Each number is 500 + 50 x the weight over the matrix's rms, rounded and kept within 0 to 999. Layers, rows and columns count from 0. Numbers have three digits each.

# layer 2 attention query, 64x64, rms 0.176, rows 0-63, columns 0-31
560572499445583559466480489458395481605494431538501443561498415503516527540553545482447539529440
576481573505496534469543530520408585499476567465528507493516498527510512453491456498485519520517
483538579468458496497426513611483445507548576390490446458429459541519415468518505636480545432547
538542489491548466473540428432540434460557476508520540498497452547486486570538479511532487579495
557539534534470477475477474474553494493509490585463430514476455461574552505497514510462508502517
481495504498467481468478551592510500510474397505455528530441513552471447458458442519473515453517
558584534493489526474614445430494530530526440503426431488541487467449598523578485470447482478490
494572506485588451453510518507486456517504484420548530526484501437443487414588450501476492522567
539493537532504445462536545477458522427498450568487432563504488546499413473464547474504397525533
503445538589449491489426512488544453500495517418576538529462468521498435468461476514550541546541
569567503520477540610565439394598428492561541545475483383484431443421508548604413555521553605510
493462513537462447500500529517474501530502504554507512531482533567536434511482522563519468526457
483549489463516503585454526635554500517535535451478580447463616480492437473487495557481511500536
458434533491484488575494571481561483509520451538565577559566547471456477526580459532601547526465
505477596529492483488503550542537486477512480467429455475505569530480439489477452477437441543487
528520474507434479531482517520478490459443524517485467525506506485440536512464510496495502456472
582520423463565520532484551483552497487465500415472509494466490429511489420471455514533471506538
518479503568508427467498478402495507545563418500477536477502552524544496485454523490498481478546
528434506506505471535497480439476515524533523483513462566535464566480518466519489508526506549507
524639555484510489436504386481490444426502555567498463467497579519518525485503426428488528549585
585394545497440567478604483438419556529456420471466517577415535478506486401467495448523521510542
494416503504482505556548544465564488440471457510472407458506478419507537568503483551522485453423
473481530485409476516528512566461528452554546476495539456477520506512436451507522525515433465564
543498419511548506528524532483545523493520521613398481474469474484469544508478470430438467541472
456545530525517552474539476524529513499458434487495491508472551447491451493544464452448426544473
489513487463494514492494494527478407488479516440484471467460500509520542493452487560509559461538
520585552513493516477507435555477533442388474513520502509486479452477475441459521438446509452496
452507486450515554468528507490532498493497501515504510494505472468481543499537491496483464551478
435462560555541489487458601514541533518565540467501530499518454479443518480545464520600486553428
515521461455490417515474506530480464396465512564486470433531471526499555496478485456476508477608
410453519468428501559517559509504471477501508496605484513458579468469429433507512498536464516539
509468614494456510523514556458538558597454473452523485513472535498478479516481579574506444483425
554540573500391416493332566683522591439507442427699516546576589533464284359591339617620537618493
472503474487541523497545484421509451516535529526405471447484459490534559581500545440480495494501
549525563565455412478381521591526588473495433474626534552555554534478368375539382571555493561482
577575552505442400518400533615556535440445425419593530583529539516485394397522397588510452509481
591579554450430445499371545657543579435495439404630518555541539523517325400510394557562497580497
441439438497545549522577479394508447524467503540363483482475491502512621584431571446449502470470
577549595501436397502386525647588594461474397432611529581542548520468354360575348576550461569469
465470470524532557500531491440484482533526512552438460452502465527503549563513576445487523480529
463451445464552562529626480395459432546482553559394462466489443480489629576517566431469495467512
479502472453533462569495489464558476454477476484452507492481500457504518496493507498440464483510
425444428497567563544644432359464338523534591563358502418456413448495661617460638397427467407553
525536485533448456517414520600470496435517512498587526511537518494464391410544490520533490514574
530537528566402473457367573599465557475550516485614510513562478553486359435557428524581502574496
499506486528496537491526488462474459506513551502512481481520516516528510533505501497524527510512
464474471463541568513598484417481453541479532522435472473472464483508607577508539460455496433512
473478439526538531519563504423485471534528561558433475457489485527540588535498577440492511493522
515564528504495427483439525546513541488475442469565531570517469491453467440520431546472480464485
522514536532490503439456506536507550522503468482580461487502545525523440486522460509543544567465
469483470492602521513612472403577484532453451498399492509435498452523640546416523469413503464456
484504472513495493518481514545521504519535524502527550492513478509499467468527482520508490488522
491547483457471482514486509564449503449536560524520552482541458485468434477519502523507469464559
454465456526538540500590505367496442538507535530385436484487494517512626581478578437463495446517
415436470424591550505653458371486428543507503561327493467412446422449666587467584430387471356546
511495504529470467498438516539457519468519491483576518535544503506461447457512496488551492504532
519536536573470409498423527565567580490465430443592506574527552516529417402461373549513482562415
469463482497535532517566462439490496515469487528456463499466527504541587555443511465481523481461
537521534513479437490471519551603536446470434468552533560477565492534429423491399537490467545460
513537545517484438488433525591540535497514439465584550556519527503478406437505431554532499556460
468499484498559511513535466439517439526515488527434536509463448487468584560453554474422498414501
463455465508578535498581452368513457529506502562404465454440481499528614594458585440443518470481
466471462462554553519612450362446393561515577536372470459449423476511657609421591432445482412514
495485485531484523516550494464505447509513530517456483463479468526547534544486531451492492515477